Weights of a small transformer language model.
Architecture: RMSNorm before each block, no biases in attention or MLP.
Training: a variant of Muon for these matrices, 496M tokens, 4313 steps.
Each number is 500 + 50 x the weight over its row's rms, rounded and kept within 0 to 999. Layers, rows and columns count from 0. Numbers have three digits each. The size before them is the row's rms in percent of the matrix's.

# down: layer 2 MLP down (transposed), 768x384, rms 0.148, rows 214-230, columns 128-255
# gate: layer 2 MLP gate, 768x384, rms 0.0723, rows 215-230, columns 128-255
# up: layer 2 MLP up, 768x384, rms 0.074, rows 215-230, columns 128-255
down214 112:560612526612578517517421442419434511472557443493450522514547518455392497469518448423545500488493511457442497460451501496516430475542549548498592482483467563484527483521451429484504470603488447517557515474444492468477423514428564435563497486443559510667440460497479474406560483447511461476510478448483370566464543461491522489406487526484636515477457494573500518538522547475517496564505
gate215 100:488469520577461537481472478451458453566540531577528463463507494540493559504523533535588501484336519521456446477613465491514493480493452390548509621500463500545528533479501508468503524536452436495427537428459509517415528497501557460474484527569527609471554466512569499509625506425475503521539545502498396517609516483471385419471483491433457483594579507451368488522537539483494479527469
up215 105:415487488433432471478480444505483529478516434526550494611548478531537568561570491427545467529484583492500422460521520574561478502498474574452610524494558511497472456487426462544478576503467501486526460493525531484479433507449432503501543393548476528533545586506508495474396529475552459604524464469470539536413430530490474503521557480575582454544451512503484473462492490519423476566563
down215 106:482560513566503440460460531518602510484546478578468478530459556436511549537582501446456401483535562548536493531504421531574480530512498557570547543501475440559554406515528455474577465484420439454465490625573557474477494530480476547480475434593531507526528561498453438550480496464548547559372466499495490546465489495463529464569485519537576440510556536404474524491502534538477451515505
gate216 105:523423479530368479487493527520491545568433553505493488526555510482471562511523481607433561440476487460601500561471489454517495469495541460503396388528525543468454552571488498478487509459496543566470435522459540492472554464433585409508497491537431431623544527471452475469591583432500463509550547454516484519520540582521502465552565455520494549416447472537460551495485545483552586522499
up216 102:431561507474463433571591513491470474514528517486589488516486482567403447526577470554533473463571416548603504418511453417509503547488463547489513540495519470493543483462497456473478603606467530547559454507541537521444470433494510495480454473507511433421449479520397479547397514542446503423559385456471498391500433466437499577467494476546501447551507538467459435479429547529504521534381
down216 099:638504555498497552453503591509529389610508465452546553495507618471461530459446492468513475569443472544445532514503410553486495420442509550515474525424457511506448416548455460481582485502504458483492539507489496523452479506534503454439552454540620514497525375493517427468569555510490388514485478480460527499452555495489448590497519467522554550478535527534453582547560457543496481471525
gate217 104:524393492538467527496480460532550533400501493489478496534495523539558526491458427552564494492576443598449488457473549562487419452449418466500515653533496538479571445564475500446495501503470507532527600464559512504466484467422557474462483561507568469522458548508526452552478498512624549560546608531444479535486623605537577554547488522548548422468433518605468573505509502430486430548590
up217 103:500413497610474474597374439495506451391528535532473419617505489560561506488546414434506502553609496532467401526506475551506407468527537470572486654552419492454541466489428481474439501435497522490520576468468591504556514546505547500520580401457474469456512544510479466541607535480526500463528489527431464449473497496541585498600479545533455443569441511532493521537465434419490468523457
down217 104:519495539472400525518439527429539575539352470512463540499470495514512488528508515472560537468488474492462431548458503463527510518420512582499493454493565519517572520468498487546509392565423462431466535452561485523494543534576434483516501511568542371519563518484444533486448460619453490447565506511550482475437456480534480588407441498494576512474553527456561461526471546480452436386481
gate218 094:497466413498520488455490488543545495433418457526589500636559553393462551591374520629437578473471497514454426472443517488385548493551461553499535520589494501469509465513515460508578450434542502399432453493534503557573558545552453398509452473541497433563495500488508480548486536564572493496612541472481534468460471612518476443432597466546466496517561470500461478547486527458553452479547
up218 085:542538481530544480553506581545562644542453457453621487484516521435485533419448550495496481449548482561466509454448440478504524519523463543493589462510485524494535486511512444550601504479580533527495527489559526524583587540523458522547389478518504510545495449494591457411446460524487531517589520514439440443506394566495508474537488511515496499569495511473466493593568552438518522578611
down218 091:450535498485513520541475490517502441516569546566459551456543515559505364468580546394485474546487484496518526524554523532569437500528550473521506456405434515521489550514440517518366516538456552501496603475457477414421442426451538560453563490491438576458487500499460611540434469446496453579447518555466501512498612503518442499556334530497421485479478483452538479515468442564510498400396
gate219 103:485464425492524423514527587421516502436413576470544467486489507589466508508500421561513420474528548573643606517462507459461472475517478504468416482409533513439559470546520485510483595483434491562567550430476506505538498496506411497557470499501452404545547595539454451605379480477428454526550515535449447513574512472512472430496497502487588405500454600537540504523475491509525447558606
up219 103:491462500471496536575536546488504499532535474443442457411579419475523504431502425473659497544513576450496603539442548436505457469500585558490482494502564535512562409536485485495547511496519558479564564525454521402535606559503559516552452535451488580559446546487557489489529516546484553547414517507449592417555540536567451525422463483492440591460503551481501411549472497434466469553560
down219 101:459501511465464479546562545596528498471474467505508491490502493472481468468487493549526408441549572417530524412615502483450541507537535515537482636538526521478484513550529521555567455435502450568472523578523497519498525355512428546485425548504527502567600488429586549513464531592524491515488474481493488486520518491424467472570561464503570493531520458543444472427493449448499528573488
gate220 098:533465547541554510496533578520494460493501399555508557504468424543399507513469465488463465510546489443360492515557515479456492450486507447600477535475506543497460579540484501529483494541515590501506458537442594565504575524471437418560478472454530539499497492561482475541521433478526514566530484529501557453425547561494494537409490522485528518428543520517544516506529537533541540444510
up220 091:520508394485463530553412442456448501552547497454407451489574472594514527555477481514528637477525447510572512533453438528425395550553497459491564530550475490479604520443549540477387519475484511464499467559548512549476551518438474545519524479526387511531532528470557505573519451402519564558480450550505530483496439510505474520584512454459428591461458497514502517481499484559510506551495
down220 098:446561586465543548420492501487560497466559528518453541398447509521499519498403430508434480469497478456395421505478514512420478465458555419569564516600507534431404436543568424559563488554342567533507390587474493403566448581513406544476530496373593538517521466591419477415501470540549466489599580465547511438531456567575474544478546517474433465538491526501444582515488504501480563433489
gate221 096:503534545522513449492470424444481443641477580475430479565484513469377441505448495535463421480516553504551456524578522469576488523490455485455465536422504567470590499631480538557527523543534464485535535500531518474549475460488534548485490410506503439482529472575492528463550474447483593500510521483554446536538551508438516448405504509545560445451521504483544474363531518583553465490493
up221 094:513547546488565542480505420497420499543453519445451522500431503456442460562477480543470505454512563559520506422565438507517472557497508490550537444483664407495564533535460499615500549476527567502542482551524469490474467486562455543469472552424553494433608407596660476489515560492544448481506522541394396511487520428389509443466477566495484495462487447460457470463475568537490515465534
down221 092:487452564489427488598552560485495484444468436504547460469508505506536409427456439417549433509572487461587559432472509493456470401521555458488503440473379527555473552470558492444433473531532525572429504437511572474521518587415524373558550534461481571533420462387320482528438482479445505415509434447499537562521516486432485538522607498481454558504466505498483491492500391487495483593433
gate222 104:526502595539472468379505464481545489512426488505498504521466474483490555503486552447435495517480575459509551567495514476502440460597521471440554484508420426422534481473490542481609550447535486463448469452554525480607466433543479620400488474531397460547529422478608433465491517520574484448443517442558466428395530576509478493502507487577468559405555577524540467537521556512490546476540
up222 100:492449440490520575485533509530421400504546412482520500465483491497495494557461524390458506538563502488482526465551597403537580440526472630544489474476505621490490475584503508500383533521568495548451528559477570438494493472454536482473483533459595543399592524475520526404469518519530530525401508575509536528526545549461487455534420509533575611534481457525475488519545464500468580627546
down222 095:410596553494532447525516530494497467559420604566529491421449489650438540521484403466495566488504505504584490473509510516528489463576514426518520590504563432440597485477502460482428517496549452458521493450594493534513527569491505549459549483493417585560468389522448532509485427489567447425534507520465559540490522444589372455442520358507486512534554568515490573444457593512502581470488
gate223 099:535424538519483546639541516496469503470501457580414483514442430462477410491557503485472468438471513580559589483527436524528453498529535494591567644466519545506492473471448542444523470495494525623599501452477505435418542494442465478479454514529503586572497533528493459450518489493464499497497531524444621485526498524462483474453456576409513534602579556502497535474520532657523504548404
up223 102:581469393455455418567562408433451452532516575529465524574463440442503569468481539499595572481482531510443510533488500433524490513487487505491546423512525590533602541520455463445533508510509482599472522479423516490461499451531530488447527586458499409469451477546550530595548408422475560468502494527462526543486510465466517443551484571432506522541513468457465559498586477414520506522496
down223 103:432488543462428524436493549546483533534533519534475456506458527500547566409550488519496549543595495484512590494456377516468514512549537429512507497507551604449502571504567472505542500553502490494443521393528474483495510530469507527498450486453474438458487485584517488545460501463516546389471473457498518456440494481513517451498477465528471464617419495515448448467543533525503531506510
gate224 095:521473520496509543530417486478613503450528591472448511375596435404467486478451457502445510415451520595455512599501497419429401502486516565488495471512523481383500510470477530539495549521506597449516376367516534452522451484409446482452544567542579495451438460557534467449551643471489541481479433409470488484535492468520543367504455562512524494451493435489486454516450486501548472533483
up224 097:532541453587504405538481444433444486529519484553557401545428572487533440481452470445487503510448542480471435480431464498611565499519430549417456584461513550537447496494525523509469441490465513426549465421576604493601544497460421511512423468431578499510479427622499454492506526546499502451570558499510523527434533493503532421547461562548499521588429553447492579422452411473441530497466
down224 100:529475553581509486482476561522420486466531460506541522497489562427560500507557553553454500529500513471494570519497545530496492526531543491442505483477511539475517526471526461510437431468407508536452488533524539548419482485623455526538482434468519496562529546613476460501472415502520532454524443536575550472462523473524480476527490488483441541458534544459551528526438444457482493451407
gate225 095:514472553390445581355487544535442512555404494522484509584476428593498437575542478459474562470475484459527544481532531591545445457532501526435563575472523493469450510518492505493526640494556565492464551496482417395511540453421505510441485510468536571523387492431441415518500482448548560502448450475435371595554456410381488549444518529484603482509553440464449438478515578526487506567571
up225 093:511460553468557468515528423534451497490432521526510534573488450502494582528516536474472523576504401453540477490453613531458502518451495562390532503584493553500427442477480414613474579506440480527570456424502516383515594487511564474485469524462568505470494481568538510390448492490567544505501480488500516531512423518450666587501500531491576524637542466588479467486501394534508551510509
down225 095:537508345611520420600427503499516472530429487602465501428526490548505590445477409488550502482537519533527476444453505441493519541420516479634488448475484355513516499430557468545412365511403523492517562516500559504500533555599563539466433525502486343473587453553470534487519499524621463468531461469558578457487463502561466477488489451497478494522442495558502516486467512412484480366496
gate226 101:463494511550480450489494485520491459455568457457518538533413446447498527497549404598447517424488447532475467578452402513474479566506428492583441490632525596452448520440452537434491478544510542650456450464484504554472455451451465525455475505462514542468467485495420501498486558581357348570592448496566395376553601487561518506435588541497503468497517504424500405487585531511505483497523
up226 098:486417580460470566455446559537446500511524556506447481474438365587479522427408535494492435517461442414528540478471543510479553455503581493492512514477504454467487527509532502397578495527588504491520561522406612480556450502485487527403480495484541534409398596502489498520486579503503577460511515448505563560537504559402456490556456508435566533506532454579411445460456554431536507563548
down226 095:535490399469512492564561400515425549425521449503601437584426448579522526508487577441626523509444506564566541503453450558509543526532478471537478520515474379503466513441481515542461463538456520534502622486588478548461523509477438512541402528532447456565532489544518530512406456465479464575586471431537478471449470470509498611491522557526478503588477552563542412587556452501553483518520
gate227 101:523506487496506560472472454508532544537536511501406534497448473686559520484478544488479447511439485520534535426482558480409551431595513498485459513518430510440405477508505513455474555526488643451462595595398546430500532435425518533400492472451418557586468478467560543465588397401450488470478433460515566586545532443449535514473447550474488430518511585442520503520530496573580474618528
up227 094:562490565527511398464437518515509485459406531468496494606402501516445539539499447471532458557519535491487505454501514458533491443482597451491565572443578443532492548493481554461527568493567540527439521604409525348524533470396379541411473539425451446495504514502478555444483507499494491506450433507483509481517531561470495563564547533520481495564525536437537535514476504530477542538518
down227 099:502498425484488433422467451482562387527439615402508528523491586394364460510529482545529454485493540455520494522454560522547532550371537526547449523525509524417509499475462531526489528600526518424591438539514578452489520630487476583461502519476466451536479448545413582462617553497612458447522541479421501476550442518560452507496419487585488486453456476497501527504485499371446439490440
gate228 100:468459510532498419518458423505696530520366469437472526513434536483541544542578426613560587559443460487551534492527490517465525478539533521549482557540503405533500507477508450388567419494591428543480535478434519521545548578532509509527555458590423478476521514560505395481473426400528637402434451482507566478501443457440546524487538476516517468589455464574452441486512538475504521408452
up228 103:508546470509521479483480493573534495454517494484499523487585447468475494457478579476514502444506484445486505489506578534510542467452445410485555505475520537436574476505457462460473408523518476413410451440553531499572532447509499485604544542515499515473437496603563570479515506517524439523447523445529509565452649412569489443556461487515400510551510500553581474511469546567397387450481
down228 099:472518530392535468502473632431460546562454439487470498436445550568498396439449385486504505524507474544469518485470570555440451566551501473542443514491443494462530467508458535342488562535505520553438588466492410450547514454465468485485560409502604527460490529518468491466449486536543525570538470457562601568497573513466482439480430496567441555435465477510409479509428422480497481550468
gate229 098:502393507483650496521442474534502481486506495455464555512558498592497489485451398493622518465518489493585468554607491541477552508543546523484542615496497409452502460548468504459410498493589550457418478519495473416570523466526495451472518502562494569555455479550496487562486589499545515471542542478512469452550525499532445345537566593383483492558443542517528419516508569446491496501470
up229 100:579528545467458424487454525502556377452500484489482454455475521383463505507507420536571490411509414567484495490568500563520528488524445537591457507474584509453453597497477453518452566423486600609541579516407601527516573499422552525465439475486447443508525542486444452571433456552525649541390505560529561467514560468521457528463555538448482482525536396433537480518515540539488510433478
down229 106:517576432533451574510493579552410505495432504547493488586494502465533487522510502603539513470529522454549557606528468418444510509520426454450497421529517475513546587518475481562551525397484453505519591430453575491505482490459451538469453435529482485464554458497544472557560487500469524528401539468616388442412511411494489540512551460455586523567536432536460602570552480459469491508539
gate230 105:481522523577477451467602504526507481546488561535487504450530504548478551478428504541512523411434422558520512426613472464567493551594551432549474538397449491487550475415566541568558552547447456498468439468502543565464545517441524486419481539413492562512515538498405498619517477419531544401453559511560472491437502507489512482500445467523432509458498474550478528545445547516449554548417
up230 109:519473559523464540529553478520474520437457529458467542425518517549572507425512476538404535489455452582428508442548492518523515531497500547485464482462530535502490417467489399575519488474538566480536443430558482537405440485479491350484507473459465426552472520465449536548565449524464362390533507568519501509588537475547551419464483525495497609443455549546512445515462410545508396565441
down230 110:552467511451441521449470582554566535385459455499441524455453532549488529454483476548448525444529478661568415486497475493530485500380558495473501462598443540464491512514488538521620550613559514565538527444517475536530469571475482482469685540508475525435493500509494450510510473607539414453516524547414352522575454473506521382487476545552505475514444494507507425471463529464505488552394